Part of a small language model's weights.
Architecture: gated attention, capped logits.
Training: a variant of Adam for these matrices, 575M tokens.
Each number is 128 + 32 x the weight over its row's rms, rounded and kept within 0 to 255. Layers, rows and columns count from 0. Numbers have three digits each. The size before them is the row's rms in percent of the matrix's.

# layer 4 attention query, 960x640, rms 0.0372, rows 0-102, columns 120-159
090:107123181132076096096148168109092180100156134096107128091179116105097139149141107166121111120150080115158083081117129136
101:069116150173148092108111158126117135081186124154098099159078159147126122117148196165145163098098078112087226084134159173
091:122112191069135108105174148086112129099169125125120132172136108086132097135047106147054121144142142133120082088090112102
096:087103169181154073122120116084100138097108124178207140087130151195092160138135163084156132154158139168101062141139179198
103:166126180152145125099170177097105127111087136113083162155148098075122126119116105151162120078123140146085085073138152158
100:118072159119142089127089210097087144192194120171174123092164126116086119108162113137145081129164121109119140084145132165
088:118138145154139095097172101153044139122118138152150123151151083195103124127099180165079087101129168198095080147108111085
088:083187099139125105158118105108136157157138110122136108081100134049087147085175135150087063126112078089124132075155140137
097:094118124109119074132140198117136108169161128116164059104108086123142074116110098159125139116171153050146118095114128135
096:159147098103126154098123121078126118162135143168127144184151122132104119133138144060154105147070127118172091118105135125
094:141157140096135189093061164107132116105139080130109172165152135094145142122173100145110033088089116108210078157093176136
089:071116171092156146102096144114127144114118125103100123082098175081123139132148125136132100142179099102198153046120110155
105:131183081110159103122087113152149133087137131106082095093122103090078125121123085068087174112176110083151055117144162055
104:108185161105104102179061074099082146103098106111131126145073088152158197166088106109124161146178126102207130150105141118
109:132069151135139207121131042104141106134100141123174136093162135132063122101071139091157098178129102159141094115155161042
091:083122133182115070094063123096096146170146147107114125160132129119109192136172153124128089123124061122101152120125178152
107:113122132098143157135198173109109167072153118125142095087197165153133101184134110122081117116119104147130100132085141156
103:084167108099124183123143118055145125170146152121153133055156146126129153109130179093104091111081146090138145097082060085
105:111122136110143136120132097147155131090132137177109175137069092105124113109115109077128122129152129148140141087108148161
098:130166120151164115066123098136089105137119134125047104134104079081193101168119130088112098104057126171086119151161134169
105:106114115190115209137093123107125127156137154167159121143121135152156176173116115154132142132152190081110165092097137109
094:137102133106140093141160119199104126138140088118099114218127156155118183159154092109154130167111128147129124147132140137
110:220108130112130092128170134174185148114173120139104099136076115151113180190127121168173123172175103121128084161129073158
104:132149155142140125120123129119047121106132117164130097118178144145139133140090106093118169117141074162063082095145099088
091:075090140117128102126139097112143124160127118102126146169060102165139119135059110133154147123130170111139112155106119126
101:174108100086099126177150090088161158135164074132074125116165141124097106110123110140106128140151113135161167173158183177
111:091176162169073135072174169102148158158129123088141174150242118170082092162162132129136074118083110075108106110160095115
103:104106156165180146124120129065095124091169112154153120130121129105233148127122127187116091125165146101075080094120187151
102:181150124088176148154109045088121134114092117120119128164091114099138195132127090141107135152171146175152122124134113127
089:127139148122108168114101143126122108147077131158165123135177091193123157126068169104098113103112160169100085156110122122
097:065159149119144105106094123110168181185123119154160115162176153166092146109090107116171098145121170153088104176134069112
097:142104157125142150161109175116166134158126143179128123150152110148137116077110160124095108142133187174121086117127120079
088:164158137128126130132160131083196120195121134161165160148145133197128126137082161134137205126138152184078133185097111123
093:150112123126094121112132144127184118134141127155169101187163076169126092135106165179109170105120149173122138179110117131
113:210094109128151057151168145154155144100154119125166170118088099120142190148128164148102130159134142221149123101145094125
103:140125164136156121087085169112103169111125128120149132070171128067151128128055138142130141117138091091053135135096060098
107:141108137091153192135161139107141138125076071123116119148146129158104121119127151176142127136078132158102114141095110069
102:107048117080112073145147173178105142083090135106115104108161150094119079135136121130134093146153095116163149164152141149
089:094188148142076114097110153120063149134138116069106130075158109078107160096142131096150150105160188107152176100146109150
089:081136135180144126141058119125122142069119136114148125125130155050103133123185149139145111144130068072152168096126180074
098:149120124089133136124135167151114123147140130126120110082191123153154138138136097187116152145115155145172103032095108163
103:157199118107092121130165188088077115104161102153119117089130161118178110101139064163091149103130187090110082117122127117
105:124117183138119114145137100094083088087166138110209119106112115094158152123125113076172178117085142183167112113098058163
092:075099094125100132138081128145134151193153135128129100125067146150163060135105098129104125174157055093151124172096069104
095:077144077104179162138090080163119122155120108169161101178155159177127147116054106153128153142092146110152159181103121122
107:160123137129075159202123117158125119061119119121096155143163139143123119140121157136104138090120129160145124093169162120
103:095104070097110163131131114161159139144110108158090123158178107133139100118185127137083203131157189148149137101159126112
104:110073155141074116073188110120144092194147133088155116156112116148140128164166155144188133114081131118117167145144077117
097:174134143127124168188211111135122095095111121153131174186123138162064135134115135133166147120084193183100117158113088103
105:111136137097139137146128152091150167135178120138087145167083152124100156127144133098154124142107188163121127170070027122
100:065134137168151118095155112137116076096127129146083111102062108113075134148120092140175080195232147108154124117163135142
104:154159133129107104090118114116112116098191145143142137069148144108138147132150093124126166150165147137175159076118139087
095:122091132142120119143154077088031136093101156074072140079140110032115120069131151099091123084127147105174129027131179063
106:112103145117105130157098132189125105056149167098134111125111122097187135131123119153130106121156125161178105097094132110
098:145156123156086102137087105123139139135124101088126131107128158106097135162162096138138122128187140106147156132115203073
083:055082124181113113073080151108143125127135135163227117141126133196165148120095194174150113123103143121134188139128124130
097:070134105150123124082091086085084086084095141195156115145075081103103108143066129095135136142177167161120160135130048168
099:137177145141120143097094095180057097138075091153160096121072129125124116125121127119097145155109060161150101135124199175
105:085108125159140148076074175111135100110167148158184119122159091109096181139092145120165082105084102075117104132132136175
091:140143122152104139101093147118083125157142154137123131124142128174167107099136142097120123145143096094116135148136138160
100:167077173099132076192109139106080150144101133079154121120129168098153121128102090086104076128141144177180093157138119176
097:118099088153162145129121118178092122130157145129151149171128122106143129067150066120119161119145101169135178102124146111
102:125161188123158057146170090113074153176118137186108088070055167136176169108138141145108126128163090100099151084090125163
105:056120127096138117098154106096131138150119127146040119112076106108102116137135154140151101135113099113152106155159185181
098:136092183071180086126163108093120149159079039116135136134151094131119187100096074160081132101147091147141134172163119100
110:117108139095139057159169169071142131146131096120157087168172086167121126128118104140053066080157133142142148171106134133
099:081109119099122122111152116180089094136100067137138153109104156083110156064108081125147130115119091065159146118159095093
104:083108130153153122122115119173093091145131218145129148131164173140158147088148140133077129092035098103115065167153150101
098:106202160165138110129115151090127167139165159063134145127154131147143167126176159109135138122098122131108135187134141103
105:116113116111166109150093163142147131133103050100149191127207177110145144075101111141114186148149084150169124202153142085
098:165082143143168145218146130119170140132078144119124131131129177125080095113096207109099099139101144227175120109086107140
101:168132121148116174107106082165105149136144121147113090170148109054114122146093092144108153129079169163096103129120072166
100:149135137102112115145122142133132129077130157171105057156053108134148157154104153098136100123157076100118144132149182183
099:117123084153148141066124082078081144105175134074139130114075076112131110145186183199135120110152183117157097086128110083
098:082140141132108112088141078081079193112132123030151147127126159102117145120118129128140110078102128158154113180114118072
111:101129143143079145111167148107030115098183184152137094106115163164141101133113139151147102067131109118108157102109126127
089:094101138143096161108174113171160084125102173128087088143160112091119143085108080171106087126087128125146136095149117146
097:168125117120105134109130095117066118109165201123104064125097068155117129174123148116133103140106103172130079077097122205
105:095147133145111135103105127166107175162120128101159162161148173162162067067116107173127167014069169097117170202136129088
105:067126147115165082100137167142177153141134143160121121082177174176155189085156121052074164109182125157134101132147167075
098:104176124087097095142116142121164151091157148097102124113145085156107071143171137055144100105143132097120178133124168186
093:144132135119106111165129134141130149113120121197106083120127085076106111156134117109138108118125110107118175151147142196
100:142143088142091135113174116143050125128111196101118045114117114150132081180122145137120099118119050112102075121125153164
093:096104145141106180107142153102124159193110130141114145147093104161089122142109155214124122127111139167153090121129075101
095:194099110141161153094133103104153139127163167175129077117115113131123128116134146190116161115106181156159070110148131196
111:134101161123089125059152092129017108052154138091096113141078067108191063134107058127106123088081151145162146083154056200
098:151109141135145153160144084132120054136101104208139209167139163079136082144101041097116098146116194121202106065124042138
102:177149130151149151094145151097127142162109113126089205067167115147112127092122221111127156129154167180150152141114145110
094:123146132101124172155079123179086087033157147105143112148158075095103089139151133133128065154151116094104113107129147196
104:137107126145133147170102156140124111145127152150117099107160170137121115099096134163161145133151086218105084180082122109
098:157106111160173140148121125194139098153115151155134141082150140081144119121124108077104104185153139134142132104168141207
106:091221129145139123127095151152164113093103091098148150126154162150133131140174142046134117117122144103137169174113158133
095:107118141162105162129141163113073117169125106140052144130156138187106095077101097212129165137134120185153148155127087139
109:153105113118155177121124049108075113115142104101160148122149080106059113129097089146120161128119130153195072058119063118
099:169174148118138151121163102187139109149104157108085083127116099147093144129110177086164103111113140088096150083105122156
099:116150137114128147141121170177099077143120134225132177124139161183090150106098129109132117137117146129143135113131075153
114:138097143092119121117155077091062152084132094078142119170134073081083145141120088168112119093089133120156112108091101050
099:107105094116131111144128110134094151098158166142136095206119117130180136146099071057148116071149113079096134138069170108
104:169107053072123189170101099097116084132096113144136155151092115140069127181183122158149076150128067111203141052121123152
107:116098148081090090136195105101068150154158152126165056189139116149110127110114178143118120094122110161105147119063117134
096:097074142121064134136146130094120156170155201107160102124112102078149132133136158088164111120096126136094192134119190133
092:126134170133105129113118155124148153147126150093089183172095131153114161131111181095119165139097123124128057161108086151
099:086126184138157138112094152090141156158116114066160152171144165138108210068139141079049130136083113127153161168118167087
# layer 4 attention key, 960x640, rms 0.037, rows 0-102, columns 120-159
091:129099188120077100098133159134098187101136136078124118120198081118126146087127132171111129103090110145127084100149124135
119:081092145133116096113100145126119140081190152147104108148082152164130140153121191181134182102136063123102217081149146161
083:156104201114130141109143112113113132104136138147114113183136144075113137146041114165110109127148125116139110077125107112
100:104118132151125065148145090129087128121103116196161153102132131156097126156130160092196135147164140186094099117137138190
111:139121212170157097139141175089108105097106138120079123149158148105139122129144111151162122087128146120083083060162168150
088:107059135155098116145112215119111136179133139129181150097151114129103107091162125189143060135157127134141129079142102152
089:167133133151132111102156117163080145112090118147139099127165087195067126114151147139098090086134144194086077122117131125
076:114183084119096110148108119088152139159124122112113072108099150088064125118177083163095086144161117076147119088170138126
094:113166128101111082121147178108141116173159110117146119109105144097110105114110082121152145118156150049169136089137151130
107:149148084134160148101094124117134116153130109150110151147144136119088139122113136068147103153111112109180111109131112124
104:130147104084157195114063138104148110143125122150110144159158175080152119113161120132104027127085124128203085169136180119
080:080099201065092144136136117120105129121122115108128113069125153072083099140139104124134111134088126083178138082122077138
100:128195070147192118108129085172172103095133098130054115130125131126102111113151085088094176108163139106159102120147102050
101:125147139130103114184066069137077166109070185124130148150054088151174174156072107107158163147139130095201149128124134111
110:132083159120133170113135049097128108124090155130186118099155152110097142131056129075175095153128107150116107135113158064
093:077125139176104064077104149113110134154110168107140116137121127148127213151192175135129094146054063159120183113118159140
106:136077127119134143143164158124101158076142131123117109100196120149121109178135110145077120119097083133130127139122127143
113:075170110109144177119125126032140143187143167110168125068164154127128175119126156111105128129092140100119119101080028067
096:108137122082139102107099105121149139099136135180116136130061126140097133118137128077109116141203145160143111113102140154
085:179186106116183094071145142143095123138106132104028063127109080103160114151098128099105124131073123166102083142143128125
115:112133118176085216131079126074103135152131103174146127139124149162138199142145160150155126149158190073104161077110156122
062:120128115135107098120154122144106154154112060153109089166095122182120168095147137103127119138183097189123094150115127143
113:178089114141122096146125113203162155118161100111105091122071114127106163153121118178155136163144104146122108161103067165
110:121175163171096126109107095123034117096150104149123121137180137145124142126106118099138171135152098142084107091152134071
092:087110117139110065124102111090147116158125114093134112192065110181113136126072126150166148112173154108118121145133135117
106:167123098111087094171171099099155156100135084137099113123171143105099102112148094125116167153128116118162181156140191172
108:067191170158101131056147181096146167125138087100128154160239069169089112102172108129130087109104114087086082108138110114
109:129094172141176137110134132068081136102175136141153099132120144104227129106096133173124100130154137119077070085111166144
109:156148119093157152169074039109137114124109118130082103138085133108130186137142096110110119153156131186160111147151134160
096:153143150154098183126106132170107079121071138126104141111160155170118153095067121102107122082135144145111073126135161098
092:060165143148146120129128106109134179200092052141154167147182146139130134106085130084164104138105146171108144149147110127
095:143144136124100150140146150142147139172088093161126136151155127135120132093136121122100108101138195169108107096137131055
090:146185135102140158120127138076173138181090115173157114184129115221105168161062141136135198088100144196032114187122103122
085:142079124128083103099190137125189093117155121155155095155179107193102081096110160154128185091134131158089144177098130167
125:209102136112149035138156124136135123112168109111147134107085081108158190131121141148117149130142137219140131106120104122
097:135117161174119133114127142141135155123136169129142125117160151120191156137056135132139139144104114108053161147124040100
101:153099133106154189151154144105137162146052106112117130108148107114105095139132115140137105135082134156100105138091090077
099:131050118094105069113116162146126125065117162129092114088154125126118063138168121161132077140144086134163122179162124168
096:071155149151085089093118160117088160132136143085110103108164086090114123106140148093116135129124197125155178097134097165
070:080098137156132118177086114128140121091108163138132105076129162026091145165166043109162130144158072082173195088117152107
097:126104141114118144120121190156108151142147102107151128099197093141123136115112133162117176121111173132154097073117108156
118:160192093121105127136172144088078096099153089125137094125116166109176067104149054170102145092153177104114075102113127105
116:137110163134101097137176110094084099080149113117189119089121139114115151114122100057161172126097147182181107129093070162
109:074112106115109135166116094172139152180165138128104119118063136139177084147118074142081120172190068076156131153118078116
097:094158085117157154143104063175110128149117097149162094153139188184156161130096066124167167139103120112159175156097120102
120:141121131127090170171144114170132121064103124110104157124149167141133124155107150138113137060112141160123127085173140115
116:107118054104125155150149107183153148166114113156090136179182111110138089122147138133091192167177173159154153096176124117
120:099078142137093103064184126105151103190147102093142158123113113140129153151143146150179123122099125128115175135129097133
095:180170142129123152168212090110125091111104106152104153166121126138075125097136125152182147150127147202084104129113105107
114:123135135075105146130130152124133165135158132122105114147081137118117146138146135098166118148110175163104139168089051099
111:084119159147148105104138130101116073123137125155083096077073124111112140133129101128133081179190127123148123102129126150
104:144151101133092122105096103105113148124186119166176157090160159138136125137125106125142164133165150155170137095084106072
083:115090178129155138177127088067048127118146152124075169036152153059144101126133173105089148152136144122182092046140160055
099:115099153129061136151125127191152118055158156110156136138114155122166144085126139154130097133124135195193090124091135115
102:152165122137109077150121091129159116179115073095137113103143134139092128136146136133134129152220136130144141129113199057
092:065100136178096133108064139124131125120135132138202125151130172151149163092144138140140127107134160097132199138152159148
094:097128078133085124094096073077074112097085125157165173182082118062100133109054091108163139122154144152106133098143081170
122:134157111137132141123085080178063108121053143143159068145082096146122113168107109127115154147101072172153103127113200186
111:086080121150142181080088159109128101121140160173186128132170075102108171164104128126154073120111102072141099136123150180
086:101121100128120125123099121140060104156095186140139159116169095160176052157121147093157130130101115121132175153132111179
100:150056158138124078175167126119080134155082137096170133100129136083158115143094159108089088141146150186177112153139118201
100:139102068140160135132079139159099100153170151160160163142105095160110115105113082102141173138140126166140147122078114096
114:114149164104141068114177066110056122169092130173110095085045132153153167141129145125105140126137119125100139109075111151
114:086134118071113120078181116103154144123138075142048111110105097119105095107148126135178124116085111121142106165138183191
102:142069144117115104125092093053200115168111120109171121150121135122123186073114136147097195160123118148153107178131151141
085:067097172191124098114150160156147106140129121110118101134169102192143117145150109166083120128123150118220089205177122124
100:100155166160108083095156134163167087136097155133117114143120116070101209127075077120119115130126064116140077153112121135
111:099118174197116086083166143125129082128111168120114106177190131153109128095123112119078130078089121120188105206147138116
099:111108178097140123137115149084101160128104108055171165160172113145187115103137064081096123097147149147106133200099138085
091:086138071096135165068092090085129091124064099124140161156146153141127178104139065099131169121128127180140125164150129110
093:101153134127168105161126157083107129140116163112154164154125172213134120071077155115143103137108209201147132146070130110
109:170106086164117164113108089129042146142123155194119114205132119091144160111192175148102139110069109139123128111102117118
104:154127158133086103146186181192103088132145108178119137131105111169161140135136135100138065174137143066071103123109153140
103:186129092084123131144132074092038155098150143047116224118103132089092115173124137135140111085085122114134142080107102132
101:166107142093121165159144109069100116096107100000170164091114126124066111129100117109124103102073153145144133169119133050
109:150089126134085141095201088158057121091161168133114102075126143106106088138113111127120101074144080122110103105166099121
100:047131127156153149105129078179157126095145137126087109169109145116084159103100151127134123071128111139109122081108131065
097:215117069112100117106173123138085182103197147130135111140052084112140078113148135209146085122089092116152190092184133141
102:152168152124075181079151059150066116094118104025155124132145092142121105146132039132077122000083175123140066122127082066
101:123141176121184069087057124087185134143094121111121128085162126152119175102071139108103188097127149216145096166090055158
091:133155115116101114138152137146138174134131125115117067108125089133168170153131143080154110142172120076057132170123165148
093:094118102160120125118100174214119120114163131196085100141125099144157155177137176101149109166135193106120129130135140175
099:217099112111079135164174143083097139094113156141127094153125162094160058115132129167123065096113043112095100145085154123
096:113098095125097141096119166112101131144133170161169129114109116164187136205083145163151175111138158156154098114068110119
092:137131127110134169133146120185160138083115164130112119090121119108092140146093172172117125106101158159123078018115132176
090:105049078163112142077181062232065115050133133072129170151171134109116103162105153092158113092141070108103112148146095141
104:060138067177098183073152111133153092119151138200102124166115183164128132149131117135122099121090134111192119044128094153
104:197119129088164141154092066052147138154123134128164172105122156150166151107167168164146184147105170158121151122067119139
094:146152102111078154139105121140091132108159154068101139133156108073157135150157102101170055147121115093115156110136149153
101:199147167118169131163151127118116185183108146147086127069160126130156150172154141119158140130209154154063121158116105139
093:099189083135135154105165105199152097137156163173130133116145188122132160077148066114148148166145094126112137111182108144
113:090180169105125085138135126148104085128114103011148146077147109158145135164130093071141089105166177080067139234118174110
098:108121138092114130102136153085126146159121129164113097097121119149156088138173114188129156081154077178156143165117132144
121:141107075121122182110114056085108160102156124069098136141087127101101121124127150153136128118061099166195113048122110118
092:103140132130138132122161122166094241119112140094132120103119101103149104127171129110188100088121128063080146073115167189
101:098110158192204098088115166196168079162153155239131121115119161122153146113105145130086105129178113083101097086163139167
109:111072141174061166132134123087077173101133161101155131158142135085119106140106132158078134103070105116168140136081130083
103:117093126169145090101195129152128084101157095157066025132143090116144126118072150123079097094141146186111104144097095160
100:124121082136117140105116126141091131065161138191077104179089153135141109159133128145176097181110121122170112103151118194
101:106099146117149069135181126113122142124120103135118083096115083132130124112118126135094129080119114143106138121052130146
090:174107123149139172117172122137116159124168130146121065093093111116119144121150153158111106127117100094094128121112134110
095:135141135125107130121135141122083138122114088084140160148139150069123124137133126029122129121086089088136096136114149092
112:094106177126142120112140094078148164141049126069209134164145141107110162110078114107066160112114149134165110207103160090
# layer 4 attention value, 960x640, rms 0.0368, rows 0-63, columns 120-159
150:170146055079110150072186097130131127129170105098153089140147116114155124161141113116117071133103123154109163093097146160
139:166123125152156101094089110124138180118115053225155108108107091180085134157103115181129143129173140097124090141111073099
141:172074128103122139111122100083102093181090139096196123117054097116097117142167129157169140062086122140145121120142170088
155:192079105140046177165172068132114154128115109161193096108100114159108132153144183207143080056121164104132141104134122072
162:128137135104167081079115177127161131085125098134149127154091121131165187096153172109129154163154068111117151128161124181
140:153145063110126133111116087167157088089137109130195132100150193158070079144093089093168118129136118103132101130121168131
140:103125133142126143105116110161129149113166142134094126112183181150137152131225126121151119115085114127147175128171120126
139:172163188147150088130130146093116154167156138056170096125179106146154139130101141081141141090030144125099138117117112152
149:148110152167105123137140088129084162152098182145126127128138148156149109169119093123149118110135130077049101169097152149
137:204102115133069091103160150142076171179126125137154151072166145124133123097189136160115132111047169103148165101193174142
147:167109130162047114092144139119106099138151138130148198136125125130094097134150083145173108146066138078185176133169113128
146:164121172178117110137146157173138096145079061176206161082108117165147146140120111132168135122077199132137132134167086102
135:157140156165151090192135100140114122085198096047113149123117129064126111132133079105142147152127133146154138085157170137
164:101170134175150182114125121098104151118152110149094110140153116063135180077127137136092169152139102088138088071164184117
134:091131111107112100147143092090110101076112131065118153112166155056134110098150097118128115115132112135141158122136179129
154:182174122186119143080121106157123086137122086161133164140131143144100109135164115168190168113123097128079094089177097138
148:039182115070150187139140187080187155178097109141102105150103124155093101129162065133130136167163175071085138139136138127
146:085137132110144111157154149126139170075207104109122120103126132139117160162115109138132086141173077149047073124113123074
142:117164109096103159114164129149155133113159121127081168120156203065141187100206062136108165169087078159166150145139161096
109:106118092110099167107152153119176137125161103146192140173125111209078115144132103141132198098102160170185184153144082111
157:079162089088064203151148112169143091083191143085139117146154107146154181160093126109171128162146148121133160111116127063
155:151087097141071155102174125156134110125144154167157081147126111133177105117070142168162078078075097118096161120129119187
135:196167124175086103165172124141130127154134153130086144134115124108106086117135147100126152117075131119121123084124093157
155:129088093122170118163141107137141112118059113191149115082091125139071092203167130109150107110140122132102113090124146138
144:113120142115109139104148098129137060138188125113149128056163161104077097050094084164154160156121109157139113124172123111
150:205120135169137112183072165114110108102228152215078041193077152176147136189125124121126111200154143141135124111136142150
142:121176123173123100066163193134122066118118091167192149135177106149109104094101136192122121136131148110071081162156117141
148:174115103116119093129146152104155165128114146087091116071083085124104102222163167128146046093146100119119131124164077209
141:106136191171144089162152130098128133144113177122128175125150145077183120132200103136148142155117112149187204139181166153
147:147130174168102101133097120092127170046111100140174132164110122114158170071086144127119176151101144105120165071155115187
118:168140141144092123130183172128123122170144148074128118150099145160128096167115126103115135136133179142086135189155127103
136:169078170115075102105131150085133127086161137108181090137126165186120188098105143089090059129136131103111171193111161120
126:157122156151164141186112169127179158141088162105077137089121151064142103078182167104142094153130137123253188086157111164
149:119122114089137153152092157113127109109163160055138128155134137152117117130169186076123103120124143138086133107073155123
122:137149106183079085077162125149147058160120096096133134108126121156149068156123099115164141108055149147129117174152126075
143:107128071176131130176111102150142160149069151179112097191099163164156147147131111121153091123163131165152116139090153128
148:059103071131070180132162105126135245123099144129108112127167110157127121122046162111108092108156099140179136126122187133
133:110129196113125142158134106101096152113164122121148134110122122184120154119094145185092170103094167175120079147124180104
139:156136128158084197145162085150071096147119169149106132111110170113109059123100089181130142191075126100203090137131115099
159:133126152138091137092174163113160154171151136127130106093170150173229128153167116192098146078098173116075111087182131109
137:112139082137173155093139093123165126160060088169121083192123108110101101112107132105129137073198111135123086144117114130
151:176185109118149144148098092164109153180097139207112136113092156154106110147149133064170138169121112087101135091079115080
136:151131155118128170099105103130097187114156094163086148138101120122138179125113136169136136101121103091140111192098160092
136:112154130101151146108068148143112119129091202173164106087157093147118125118189168082099144101129154127113146122107107151
144:147103178101158115173144128144147148141074101206110132116139136120147122153111111095162106142123072125092112153127087111
153:063151126140167096115140054172203140071096153099121124127097108077100086107150099087164142130207138129131103141109133116
129:112153184142187149172118059115143153165059064135127089197165125164116125095087144170109149122125105162118088122107117089
133:104158154109100131105095193057130133144113098099166184125130093150134075129159137114070110140143128137144175144112138106
135:127125087168118094061173150093109161085129124136114162095141103124078143161158131107138114078108135145053102135144115134
117:107165126130133116141070064156097102117119151097092083114105156063161101143170122067104100154175097108094079047120140109
135:108144124114179150138085101190163120115040109189172095155137105168162115103123168135123114136191114122059123131068113094
145:110159132145058114116116152150116094151086139138128107111118135135169150104057130111087132113169092113000098155124097114
102:120144118147111165178135103119140146132126105148118143211114122213103176166115137146119141127119179140159109166153094081
175:115169129118123139095110153105129085127212129120129142089120178101108142101159078129172128181112147111187114125159081131
161:094195083138092126078119163183179170192086117146094103199167135156059136128152057094172095122112106108138144154156140118
144:129070079142130173106136145094114186115097131109100170180051130151162146151120175145082172135126099163097055138142113106
147:029133092111045170122101145136157129095158090122112138200091178113114151100133045119094135149123153112138113117159127109
116:146134157148132188150109154146127155187130096100141118245152110148152131131074138131108094168110135110075108158124097016
144:092143151148219114137140136102183167146065156137175154140131080149139144149115219112160097136159165146180185118102082153
152:148125155046156107112185184090118078127156150099158114158130116143130148108137116168144118101120126140144072129144110141
151:124062171143149126133129119115101121108119108097163194138084173023154129091131124110192112136137100094142108127133142136
140:109116168139111119069136119172087124123108147101158125108178131112171190080089140089096108085174087115068106111077160144
123:094098147111127117159124205101078167122114142125141123059144098131107087137146149071087089123112154179115134111113085203
154:108133112200113112059111125092108118140112161127134112103132165120108185148140138192138144058070105095133118111142133135
# layer 4 attention output (transposed), 960x640, rms 0.0325, rows 0-63, columns 120-159
115:172106113176102164111107088151120123069115092129167093155146083123153109172140123122140109106131142155112103166108126142
143:132174116136141131136121108156097139103126180090083109113133181039141138089136126154137083123088066092156116084120137159
116:099101119138139142120056087094154132100104126154132089163083138195104112083189152115102137105101123170147120148119091154
107:118125180132133140132063118101183149089113089150094096132134162078104168137058123100154130166142158113165084132184137133
114:128134183128116174142193113141158083133130140108097157103204152105113129128127177110121096114114169150134105112118054070
113:061143160133107069118160111102141123124103155083082160133160154078078123075071106112100104132126085052164164096066156138
123:166179143127120129144090138082145127144118130085122160108187162141092109117135164117133100173102132119135096138134142155
112:153143082090099127187132127123098144137125100136072110104058091134116109154147145151162125153189142132189108156128088161
146:148127182171108185086174121107107124148071139117152118171149140144128100116121118093167101072099072106099142146119158131
127:082123109115119107109122114119111155143122132162147138092113127169115109118214174051100159150140151169114164167095108160
145:070130064146127107121114181111145175139152150167156181119045135127144111123101133112121132115128105129138136140062161150
154:126175165140135147137133137147115122124129145028099174179090111058142119118141150098172081164110121084184131084131146132
137:111119153140144092120131111125145135141115071161181111143150127231129142152073091110117165147176176154112132125123115138
127:168076124114135123123152109135166203122121110148152141147133116122143128096135080126162160160153082163124142211130125145
133:108139112135144088127088113127183149134125092171171104176127130189096117144091095128114137128156169147097127161164138093
131:164195091155116091039182131207130103119130141091099135155103121117120126097128092194139101113132115094072079121120131116
128:166147144144107125119128041089118121104089142089161100132148125131124097129101105049133158061117121162164120109049094073
116:119195056128179145104118154188177068165097163169100173136089100121123158118117119102134155140100156154128092183124135115
127:164161104131125096164117070161149163106155090179134055151141133191134146081125151136116132103153155170084045089097102148
142:122116131123114158163135173104088116109155186059091166112112153028126119094186141102153093136076123093182207124127167140
147:086147117080062203172155116192165065119169137086116128194154114089148108144133120152145121158126140117073160140150120062
129:141153092126090145134104074106148151170058121153151126092080144140054117124155161154154107138119131122212116122193149136
116:195132132144065208173137126116101057092100122092080126099110103040140061123151156151118138145114156111170151130164088130
123:140180109110179129092130110155188124185139076132123079158080098190126203118089107085143112114201131122086063171161154109
131:126113132108094145176147118129101120096175144096074148151089155047125067105138103139090158226167128171138106123160132090
150:113149148137107159144156135140087110165152122060106178178046130049130072152153090114127116174111106130180169110088117129
131:117198122123104081139209118116087121117104151149115158142103147064121097092168117185135118127111137110116140094112086112
118:189135073073143110104148097194079149105112121095151102094118124072127113139161152108097130133112149141157132130123184158
127:126150187163156129126150205144158128137135109141162137172124096164130143141112169119153106083141110148134106171072171090
115:120149164048127102127169153123138146148127145088063153101136128091141125140156114143149127137101137105197114134099084151
135:168119106132144144152153199117080132151102185082082160084131116086118111153156126073137114148078091119153153178147189186
108:100109169119054130097139123115130102151121161135214127094154122166138137140120143089154128118093187105092180142146147128
149:160115107114164149155137135155188146116119061198144081143122092168118132165092125115117140124191133173111027161060118112
142:166116157164116105124112151112152091134103096094123161148149126206089142131137109116160080121139086168147155133150143120
143:175126115148117123158107162113111105130123153015072149103111120086129091121155120052103105166087103118221150110169136142
113:160108207148161117140171125076125116129144096147176173123098174140123140130147155170223058136116129085090147119158093184
133:111101079145119111122132107130086197092099136149081104129216143144101112138093148175131102087111077142158104112114172162
136:137156175138133131149096136154145096130114153020080178159133124085133109125161124091130109199115075107169188093182128092
111:059100154137118124078090100152084100116135086132198161151111126175118077145136139117128185133160122116052082147174141149
123:152149088133150091120114075122111155110122087131133140116106101075069082119158146138155108184085147141178154135143094099
134:156141157202133111130092089132044113129102144119164120097177148112164146125117105203146147128099140046132104108200105129
117:107095173126157135123134140162142168067147068118114140110157143107102147126122035163117136110148059118123161125102184103
132:096168086090122099095085129136114182154153106213144064126125112190152136111083080165132142044151117161082050155125139137
150:087117159133141126128109130123159141138103171133188141114172123173139140126162181141097126121145206100094133125108093092
113:129185157096117153074076085173155176109154111062152128154130144155093125113122152139089197112193165103143100143088138070
113:109150143100080161145103136121123121089141109184153124199083106080116120146103127132160114167134125127166129129090183156
132:180127200141124181157116101141096111110099126024085122127159144083143142126126116134144129132094098108199128134165132118
134:080141080080122101116126148127152136119161143206134096097153168146162134107134101167123175103113116146125111146065088135
117:074138110185133091104083141127094119086131122167139145133087142189127163088187142143133153105132219135046154096100132087
151:101104116103127123098109097146147135139091071166193085129167107218131143144089137136090169132186162143088074130125084108
138:149153126149112146114145124121162101099094186104080173110145156043111081105165174179162089127053123073187157097140118120
153:119097145122091119098185096111091134154115140123100151120106127079139102176142116111092154129059114082087178119152095137
138:190126137157141164136140143121059105108131174056062174081141176033131110099169126124152089120104110080174187080173156165
143:101117062123161094115137121135186118157144118196165115126131107209141164144077161186111152082099148140082095130079117137
130:171131172114121103159209132063149159103159120128131147071039145106107172097099140120147098137160159114097148093090125114
114:165091123125114129112178116126096165097110130149096158100085164087142129141145131173110190136117139122120084134134140147
113:150118125123179118161161134164158090127080117152126118153144086117119171083112099084148131120127104201163131146107159147
127:156127140117082190148134154151082122153132145073066164135137125020104097141174130125128089160073111081161156137151138137
135:171118149159176143137147171104130097136066134033127178095165077093130150123137160071172064099141031090163159134094179172
124:090151152050110098170144177135156135143151157128137150126182106118154130127149118202145134083107150164096120164116110124
117:155166071109136092102160152201147139177117127165136076084137126135118136163122096167041191139140100135129091145121156156
160:130116119118094071113129098127133128147100132170157107076160145173133135146097113145107142094103184113051122105155102118
117:111165097084192153112112084123170137153104142153108097094072193190117137122129150146129167140191140161091121105085119113
132:154114159123144104168170107176081133085179099187117111097152143086131099154131093110129122128170143176111132164114142158